python train.py --n_layer=9 --parallel_block=true --init_std_qkv=0.0398 --init_std_o=0.00937 --init_std_down=0.00541 --lr=0.00802 --schedule="wsd" --seq_len=512 --train_tokens=100800000
Each number is 128 + 32 x the weight over the matrix's rms, rounded and kept within 0 to 255. Layers, rows and columns count from 0.

# layer 4 attention query, 64x64, rms 0.165, rows 0-63, columns 0-63
[[122 235  97 176 210 125 157 140 147 139  89  19 118  73 134 157 103 123 124 106 129  67 112 146 206 172  69  95  70 133 105 187 117  67  76 147  34  70 136 153 174 159  54 155 123 113 117 140 101 124 133  95 179 131 156 130 159 137  88 225 127 188 117  92]
 [132 160 219  57 145 129 146 187 139 118 107 128 202 141 138 153 141 112 129 179 103  80 126 194  87  75 123 130 180 190 113  95 121 155 156 100 208 136 153 138  73 147 155 107 131 140  74 113 148 167 116 154 124  72 172 150 117 194 149 122 124  99 125 165]
 [159 131  97 133 100  83 145 128  94 147 169 104 169 118 144 107 144 174 102 137 133 109  96 149  68 120 139 124 140 112  99 132 120 107 152 105 109 130  72 121 127 103 119 142 152 145 154 105 121 165 128 158 142 160 161 107 142 123 145 152 136 120  87 158]
 [ 92  63 112 149 149 114 134 117  74  92  94 121  91 114  42  79 156 119 144 139 151 122 107 150 141 120 108  81  83 116 128 126 155 137 148  87 127  22  81 162 158 103  94 177 104  88 119 152 139 125 102  76 158 144 116 153 162  95 122 101 119 137 132  58]
 [ 69 140 111 149 146 137 109 114  98 146 101 102 127 129 122 113 123 162 102 104 106 110 109 122  90 116 157 106 158 108  65 138 161 169 158 110 122 107 139 130 107 116 149 161 133 117 113 141 108 102 140 143 137 179 170 116  72  93  97 151  94 100  98 108]
 [ 76 149 120 156 127 138 159  78 156 213 122 151 139 125 116 139 132 118 115 154 108 151 149 114 139 142 132 126 176 134 131 136  80 162 135 148 106 121 148  69  95 115  91  93 106 125 104 150 204 163  73 112  96  89 109  87 122 130 130 128 151 171 161 146]
 [101 108 138 127 164  79  77 108 119 131 157 170  91 184 163 130 118 133  96 152 140 168  94 159 137 119  71 162 113 121  95 213 128  83 103 106 116 133 119 130  97 157 127 120  90 159 137 166 164 125 189 121  92 198 139 129 122 132  85 126 127 123  93 154]
 [154 115 110  82 190 121 168 133 168 103  87 164  90 157  95 128 123  76 105 118  76 129 182 153 205 104 141  97 128 127 116 101  68 126 127 149 102 133 119 159 127 125 140 107 160 139 144 127 190  79  96 183  93 135 129 171  93 118 137 124 123 150 134 126]
 [106 158 141  98 127 111 107 127 152  99 112 133 206 135 169 180 116 142 136 136 150 146 173  83  91 104 131 123 156 159 170 130  77 124 163 126 175  96 158 165 137 182 190 167  70  77 116  46 173  71 202 143 119  73 133 101   0 114 108  71 146 104 140 159]
 [195 128 163 199  71 110 162  78 180 120 105 110  91  97 113 144 144  53 133 104 161  73  88 164 124 191 110  70 160 125 128 155 107 111 161  80 122  59  74 108 161 141  44  71 170 141 165  93  90  86 127 131 120 195 177 124 176 142 152 161 143 214 144 125]
 [135 125 154 115 101 188 141 165 117 135  71 174 145 178 175 166  76 161  86  92 151 105 139 169 134 138 108 128 145 103  66  75 156 194  80 195 115 153 158 190  97 151 114  84 158 109 136  88 152 109 206 143 119 126 159 136  74 200 140 100 111 135  82  85]
 [174 156 130 157 139  93 131 104 124  62 162  85 106  33  78 157 142 126 203  62 111 125 104 140  83 144 111  96  96 141  95 175 172 205 125 154 154  86 209 140  85 186 122  83 112 157 112 101 155 115  81 130 159 175 137 129 159 106 144  78  93  99 111 134]
 [161  91 170 177  86 139 131  95 154 130 153  56 136 189 106 160 130  68 150 100  78 130 139 148  92 163 183 182 119 156 158 156 150 168  92 186 173 162 147 116 176 158  97 181 167 120 165 171 144 187 173 159  90 109 121 128 110 102 141 176 199 132 106 165]
 [177 124  96 121  71 148 145 141 140 113 169 160 165 173 107 117 101 139 158 154  70 145 116 182  97 105  74  76 161 138 125 139  98 108  91 178 110  89 109  92 124 110 139 151 100 140 134 158 146 112  61 166  61 129 171 146 114 192  99  72 206 145 103 118]
 [108 104 110 136 124 117  42 180 195 149 168 103 101 124 134 115 127 105  82 138 134 121 135 144 124 119 126  74 174 114 150 148 191 135 112 167 113 122 143 127 167  89 144 171 124 131 186 134 105 107 132 161 197 141 131  94  86 183  98 224  19 117 100 184]
 [ 88 110 134  91  76 136 171 151 133 139 139 149  98  96 111 167  98 143 109 157 127  85  95 154 138 147 196 121 151 144 170 108 162 105 110 110 108  64  98 139 151 145 149  26 111 223 146 117 122 183  94  94 120 133 146  81 144  65 141 168  63 160  95 174]
 [137 183 162 166 165 137 129 140 115 124 117 127 120 121 140 151 139 108 156  69 111 127 119 150 155 146 144 106 124  89 115 122 118 109  91 104  87  56 116 117 142 112 117 139 156 186 110 116  93 130 151 106 171 144 125 122 177 103 124 151 110 154  87 129]
 [105  65 109 161 130  65 148 134 101 103 180 132  92 107  76  79 104 115 126 110 156  94 130 178  71 120 115  99 129  99 124 172 153 104 104 108 101  96  73 139 160 121  59 119 206 146 155 139  99 156  88 162 183 157  95 186 143  99 148 135 163 132 104 125]
 [ 87 145  78 171 139 120 129 109 103 135  78  83 109  98 124 131 101 184 140 129 112  95 113 118 131 144 160 135 137 106  64 189 100  67  95 118  71 112  96  88 117  81 134 135 171 127 146 160 126 164 120 128 126 142 119 126 173 185  38 146  69 114  99 147]
 [104  91 143 119  93 159 138 164 185 130 140  79 146 107 180 110 112 125 186 173  80 122 137 100 176 128 113 108  83 136 185  97 112 141 109 151 146 133 200 136 133  52 101 151  83  98  36 166 150 144 167 175  81 107 156 163 154 144 136 135 151 137 167 114]
 [134  64 162 165 101  96  82 102 143  56 131 137 103  84  96 152  97 197 150 189 118 112 166 130 173 177  97 127  78 108 113 142 102 113  97 141  65  74 116  95 128 115  57 166 176 169 110 122 106 107 102 146 103 229 159 136 151 149  64 125 118 141 122 170]
 [112 157 144 152 125 156 125 150  99 107 126 165 159 163 129 246 117 154  80 157 126 148 174 141 166  78 159 103 154 142 123 116 166 170 155 123 162 143 178 139 112 153 197 182  45 109 131  78 186  95 118 134 100 108 157 193 104  78 152 116 147 189 140  63]
 [161  95  91 199 122 134 140 109  81 198 157  98 100 123  79 117 173 153  85 113 154 168 187 157 149 150  59 126 134 100 136 212 143 156 160  94 142 125  88 120 137  85 160 127 123 123 174  83 120 131 137  94 124 130 104  62 127 111 121 116 147 185 146 158]
 [168 161 189 116 198 151 145 127 118  76 200 111 142 114 204 127 147 136  94 131 111 117 102  65 101 118 126  75 144  95  96 122 132 157 126 154 194 157 153 162 151 129 177 101  91 191  86 133 145 123 129 127  87 157 125 113 152 135 174 159 179 151 146 142]
 [ 74  95  98  88 159  84 135  74 139 138 151  73 125 121 172  98 153 214 103 133 123 161 176 187 175 163  70 113 104  96 167 134 161 104 120 148  80 132 119 132 115  53 133 130 179  96 152 130 166 131 152 147 107 142  96 106 131 132  78 106 107 142 121 114]
 [108 124  79 179 174  92 156 100  83  83 119  75 110 163 101 163 137 195  92 133 153 106 113 195  36 185 189 129 107 122  63 123 103 102 127 150 130 111 144 123 137 162 118 108 151 165 159 145  97 137 105 113 163 133 149 125 149 154 126 155 103 176  71 123]
 [167 158 126 158  63 172 124 119 186 108 102 152  73 126 138  61 106 137  69 182 107 161 148 137 136 101 153 131  92 182 163  95 103 171  93 133 123 142 149 114 188 154  97 102 118 140 153 109 121 196 125 161  92 171  78  89  72 137 123  94 124 156  91  93]
 [ 99 102  99 102 159  85 139 213 133 116 143 119 122 119  32 134  92 133 193 131 155 107 162 159 109  87 158 146 104 153  99 140 131 107 169 138 169 110 123 135 114 111 154 112 183 181 107 160 129 140 117 176 157 172 135 118 156  84 136 116 188 142 138 110]
 [107 153 158 165 148 109 168 201 158 135  96  64 134 133  87 125 169 174  65 117 130 141 125 119  99 125 100 119 120 104 189 155 120 109  75 133 115 131 113 121 167  88 106 118 116 135 103  40 115 117 162 117 171 120 124 102 156 145  75 116 141 165  17 167]
 [105 191 137  83 122  79  74 100 131 115 163 123 116 196 144 153 111  66 218  91 115 142 108 110 121 131 103  98 102 146 182  95 162 120 205 131 160 129 110 128  97 132 114 161 102  95  62 183  77 120 112 129 140 117  85 165 123 157 139 138 102 179 100 161]
 [ 41 127 189  86  49 132  95 130  93 122 102  87 139 192 120  75 154 169 151  97 201 147  72 122 176 166 154  99 114 142 154 112 124  92  80 126 184 161 193 136 139 177 106 138 146 139 130 159 135  78 137 116  87 103 174 126 172 151 114 148  70 115 168  75]
 [165 134 160  32 131 138 101 109 154 159 110  93 115 167 159 163 101 141 151 143 161 102  94 154  71 138 106  78 133 148 171 151 120 164 117 130 102 133  49 123 176 127 167 111 130 148 152 129 132 122 173 142 113  93  63 221 136 111 149  97 121  55 117 129]
 [124 100  81 145 142 151  98 153 141 126 111 128 134 115  51 136 102 152  86 107 176 143  82 172  58 148 153  51  87  83 114 201 131 158 119  96 156 145 131 100 197  80 141 139 155 143 172 109 138 164  49 146 178 110  92 203  53 104 128 150 140  91 109 165]
 [179 107 179 108 107 100 102 139  94 125 160 119 166 157 131  95 193 157 142 136  83 141 100 200  86 153 141 115 133 137 128 105 148 101 230 145 206 144 132 154 138 151 106  92 119 154 126 135 148 159  91 130 123 140 174 124 101 168 147 117 171 111 142 167]
 [124 113 103 119 141 110 132 113 141 119 117 129 117 133 116 111 127 147 103 108 158 161  79 173  90 101 115 109 136 129 124 123 155 166 137  84 154 113 109 152 141  98 104 133 215 147 157 161 128 159 124 160 162 111 143 117 154 112 137 132  92 112 143 121]
 [136  75 110 108 149  85  94 144 100 100 145 118 123 106  77 133 149 147 117 139 165 100 129 123  97 185 139 149 122  95 113 165 149  97 134 128 126 113 116  99 110  96 164 126 125 159 181 114 130 161  96 140 174 144 100 149 110 105 115 147 121  95  76 176]
 [117 124 136  80 160  89 124 143  97 120 132 104 126 135 131 128 117 137 128 112 184 125 117 204 103 128 148 143  94  84 107 143 141 150 153 135 163 122 138 138 125 158 111 127 181  99 154 114 111 161 121 164 158 141 127 123 106 120 122 122 148 109  89 151]
 [136 146 118 108 147 151 139 184 119 141 155 124 108 121 192 116 114 155 141  57 106 164 118 140 104 134  73 132 125 118 131 137 132  91 167  74 124 150 110 109 108 129 155 157 101 153 124 151 140 129  92 116 116 118 144 124 137 115 112 173 169 118 146 102]
 [112  82 143 141 121 134  46 115 112 131  98 134 127 136 170 115 127 150 172 117 182 205  93 109 105 121 137 121 101 105  94 138  80  69 151  77 114 143 123 128  88 123 137 138 106 171 109 145 135  89 154 111 148 163  80 110 138  86 140 134 117 134  95 141]
 [114 134 120 140 127 156 155 183 139 100 121 122 136  94  57 191 102 134 131 143  71  88 114 118 170 119 139 148 107  73 125 107 155 108  89 101 101 176 102 146 119 102  73  89 180 101 103  76 113 153  93 174 152 154 133 125 142 107 173 140 128 187 118 182]
 [165 184 149 110  78 183 108 123  66 126 157 104 123 141 156 150 118  68 135 119 136 171 178  76 133 144 105 157 127 150 129  66 109 130 126 158 119 140 117  97 157 205 163 123  86 139  91 141 162 110 212 129  91  89 124 111 115 172 179 100  97 155 143 131]
 [125  88 135 149 151 127  84 116 106 154 119  91 129  80  77 158 153  73 100 181 161 123 123 132  61  88 114 127  87 109 120 148 142 109 115 137 132 125 111  91 135 113 115  82 133 153 148 145  79 108 180 133 134 141 139 105 180  67 127 146 138  90 109 162]
 [133 213 132 120  98 135 165 147  99 136 117 173 153 118 177 109  58 144 186 132  80  79 128 129 125 129  95 133 120 177 148  78 145 106 179 132 124 115 144 150 119 117 137 136 153 135 146 155 208 110 145 100  99 116 220  55 157 142 214 101 122 155 138 101]
 [117 143 177 150 138 102 146 143 140 100 150 168 151 118 143  69 134  83 162  87 144 130  91 137  93 127 163  99 103 116 105 102 143 105  74 112 145 172 132 104  88 105 122 174 118 151 220 144 159 144 193 139 163 114 113 156 132 130 112 126 167 157 101 148]
 [158 163 139 100 109 140 148 105  99 149 215 123  97  83 116 103 127 143  69 125  73 107 139 147  99 135 140 111 141 193 118 130 125  98 119 175 140 129 101 160 121 154 146 146 148 141 147 153  99 126 131 182 126 156 197  93 181 110 118 111 111 178 130 147]
 [102 107  77 214 155 152 151 122 157  94 152 138 176 144 118 134 111 106 130 141 176 132 200 184 186 169 113 182 117 107 131 121  99 115 129 169 138 101 171 157 162 114 110 177 128 151 157 141 161 177 125 138  69 153 137  87 142 164 156 121 125 102  90  64]
 [128 138 135 179 181 118 177 159  97 107 153 111 142  79 123 131  75 145 113  89 150 145  91 100  74 102 147 115 156 130 110 158 168 109 147  73 138 129 183 124 163  97 124  91 133 139  87 152 102 159 141 105 172 128 140 168 148 167 108 123 151  56 122 162]
 [145 160 120 117 124 147  84 153 130 103 131 120 136 162  84  90 184 102 143 139 138 139 103 129 126 136 108 130 122  83  96  80  93 132 129 167 137 138 111 102 206  98  79 144 164 172 112 162  59 118  38 161  81 146 142 102 106 156 149 186 154 149 119 168]
 [106 160 121 170 185 127 151 141 127 114  87 150 143  89 107 164 110  94  85 171 157 103 126 193 180 116  95 114 114  91 145 145 110  84  68  99 136 150 157  90 128  95 126 137 149 135 102 151  84 119 115 128 124 154 134 142 109 125 134 199 136 118 113 171]
 [111 104 103 128 166 122 126 106 133 137  82 114 102 128 114 129  83 141 118 173 152 144 103 146 161 106 141 124 135 131 100 184 123 103  82  99  57 113 152 102 123 116  78 152 121 139 142 119  86 137  93 140 111 180 125 170 128 110 134 146  89 135 137 121]
 [124 123 134 133 106 126  93 145 125 109 111 152 141 131 102 159 117 130 100 115 178 112  92 170 119 161 150  87 103  79 105 154 108 101  85 111 144 135 117 108 118 107  66 117 144  96 113 136  72 172 101 127 161 153  87 123  89 116  90 133 152 133  60 129]
 [145 100 128 148 162 123 116 153 103 134 114  62 168  97 112 110  97 140 173  81 155 120 110 115 164 107 112 115  93 125 155 119 107 147 163 139 114 121 187 126 141 132 117 144  79 113 146 133 135 143  84 138 119  75 146 113 107  97 137 168 115 141 167 183]
 [137  94 154 198 152 106 120 101 151 130  78 126 138 111 116 111 119 144 108 124 152  99 104 135 132 129 141  99 133 109 117 158  93 111 108 126 159 108 112 148 132 117  71 129 123 110 112 139 122 125 113 138 129 139  76 143 113 110  83 136 124 128 134 169]
 [149 157 123  78 137  51 154 153 104 132 155 128 140 127 179 144 117 137 202 166 130  79 144  95 181 121 128 194 139 105 132 131 110 125 159 149 102 122 181 153 155 173 127 157 149  96 173 146 109 149 113 122 119 110 134 147 118 145 161 121 149 107 142 120]
 [127 132  96 167 149 184 115 132 135 165 120 152 201 117 151 117 178 150 107 169 137  87 160 152  93 136 135  98 136 126  83 172 132 122  89  85 102  89 132 158 119 139 108 121 101 138 123 190  85 175  80 138 170 133 120 122 120  89 130 158 147  68 147  89]
 [109 114 108 130 148 112 174 105 174 130 125 109 124 128 129 111 101 144 190 194  97 127 166 100 108  94 176 173 142 176 156  96  85 172  85 123  93 152 122 164  65 128 176  79 121 108  63  81 150  71 124 122 150  90 151  85 176 133 118 109 138 153  93 121]
 [ 89 158 158 145 139 179 116 125 202 147 123  78 181 146 101 122 137 155 112 125  91 114  95 156 106 212 145 113  85 123 144 125 163 124 115 106  87 153  42 140 131 106 138 112 154 104 128 150 137 179 117 136 113 159  97 163  83 150  97 106 112 151 115  94]
 [145 186 139 127 134 108  95 105 164 137  88  96 139 117 102 186 162 149 100 169 179 141 145 140 128 136 127  72 146 106 132 134 152 113  83 149  59 155 126  46  83 157  79  63 149 124 138 116 123 118 155 113 196  87  71 153  65  95 133 180  64 100 133 118]
 [145 127 146 108 152  55 122 122 114  76  74 118 201 162  85 124 181 152 130 138 149 159  99 135 155 108 167 145 136 127 111 182 126 126 128  88 105 129 126 124 109 130 104 105 127  85 124 157 123  76 143 127 171 123 174 119  86 143  98 152 161  75 146  94]
 [153 146 127  40 153  75 162 121  70 115 105  64 153 160 135 110 140 126 175 131 161 113  93  95 140  99 134 150 217  98 123 155 152 213 142  88 120 135  72 112 109 136 125 139  92 101  97 104 120 141 183 102  75  97 101 134 182 139 142 102 183  82  83  71]
 [139 142  79  80 160 119 152  88 116  73 100 147  87  99 125  86  89 173 105  97 153 100 114 184 104  61 146 130  80 160 154 137 110 132 161 162 156  55  48  60 131  92  57 155 107 123 148  86 125 136 147 154 117 140  97 124 146 154 124 131 139 130  70  47]
 [112 178  75 110 140  76  59 134  66 116  80 114 109 103  86 123 139 139 103 149 109  63 117 155  93 158 172 144 144 196 126 123  96 114  91 128 137 118 150 157 137 154  86  77 132  82 147 118 188 142 146 136  81 131 140 130 149 116 172 136 132 152 125 143]
 [ 98 179  89 118 135 117 111 109 137 116 143 122 163 151  88 135 115  99 114 135 146 144 118 195 145  57 122 180 148 134 130  94 145 142  96 131 126 164 126  93  43 110 104 126  99 105 144 132 118 121  82 124  90 177  83 124 122 112  65 186 149 134 164 178]
 [140 140  76 114 170 117 123 175 179 140  76 175 166 143 102 153  71 148 113 147 167 208 139 112 138 108 141 108 114 128 131 158 184 108 133 108 113 120 125 129 121  96 205 136 111 118 164 102 126 130 141 108 141  95 134 158  63  83 117 180  81 148 105 168]]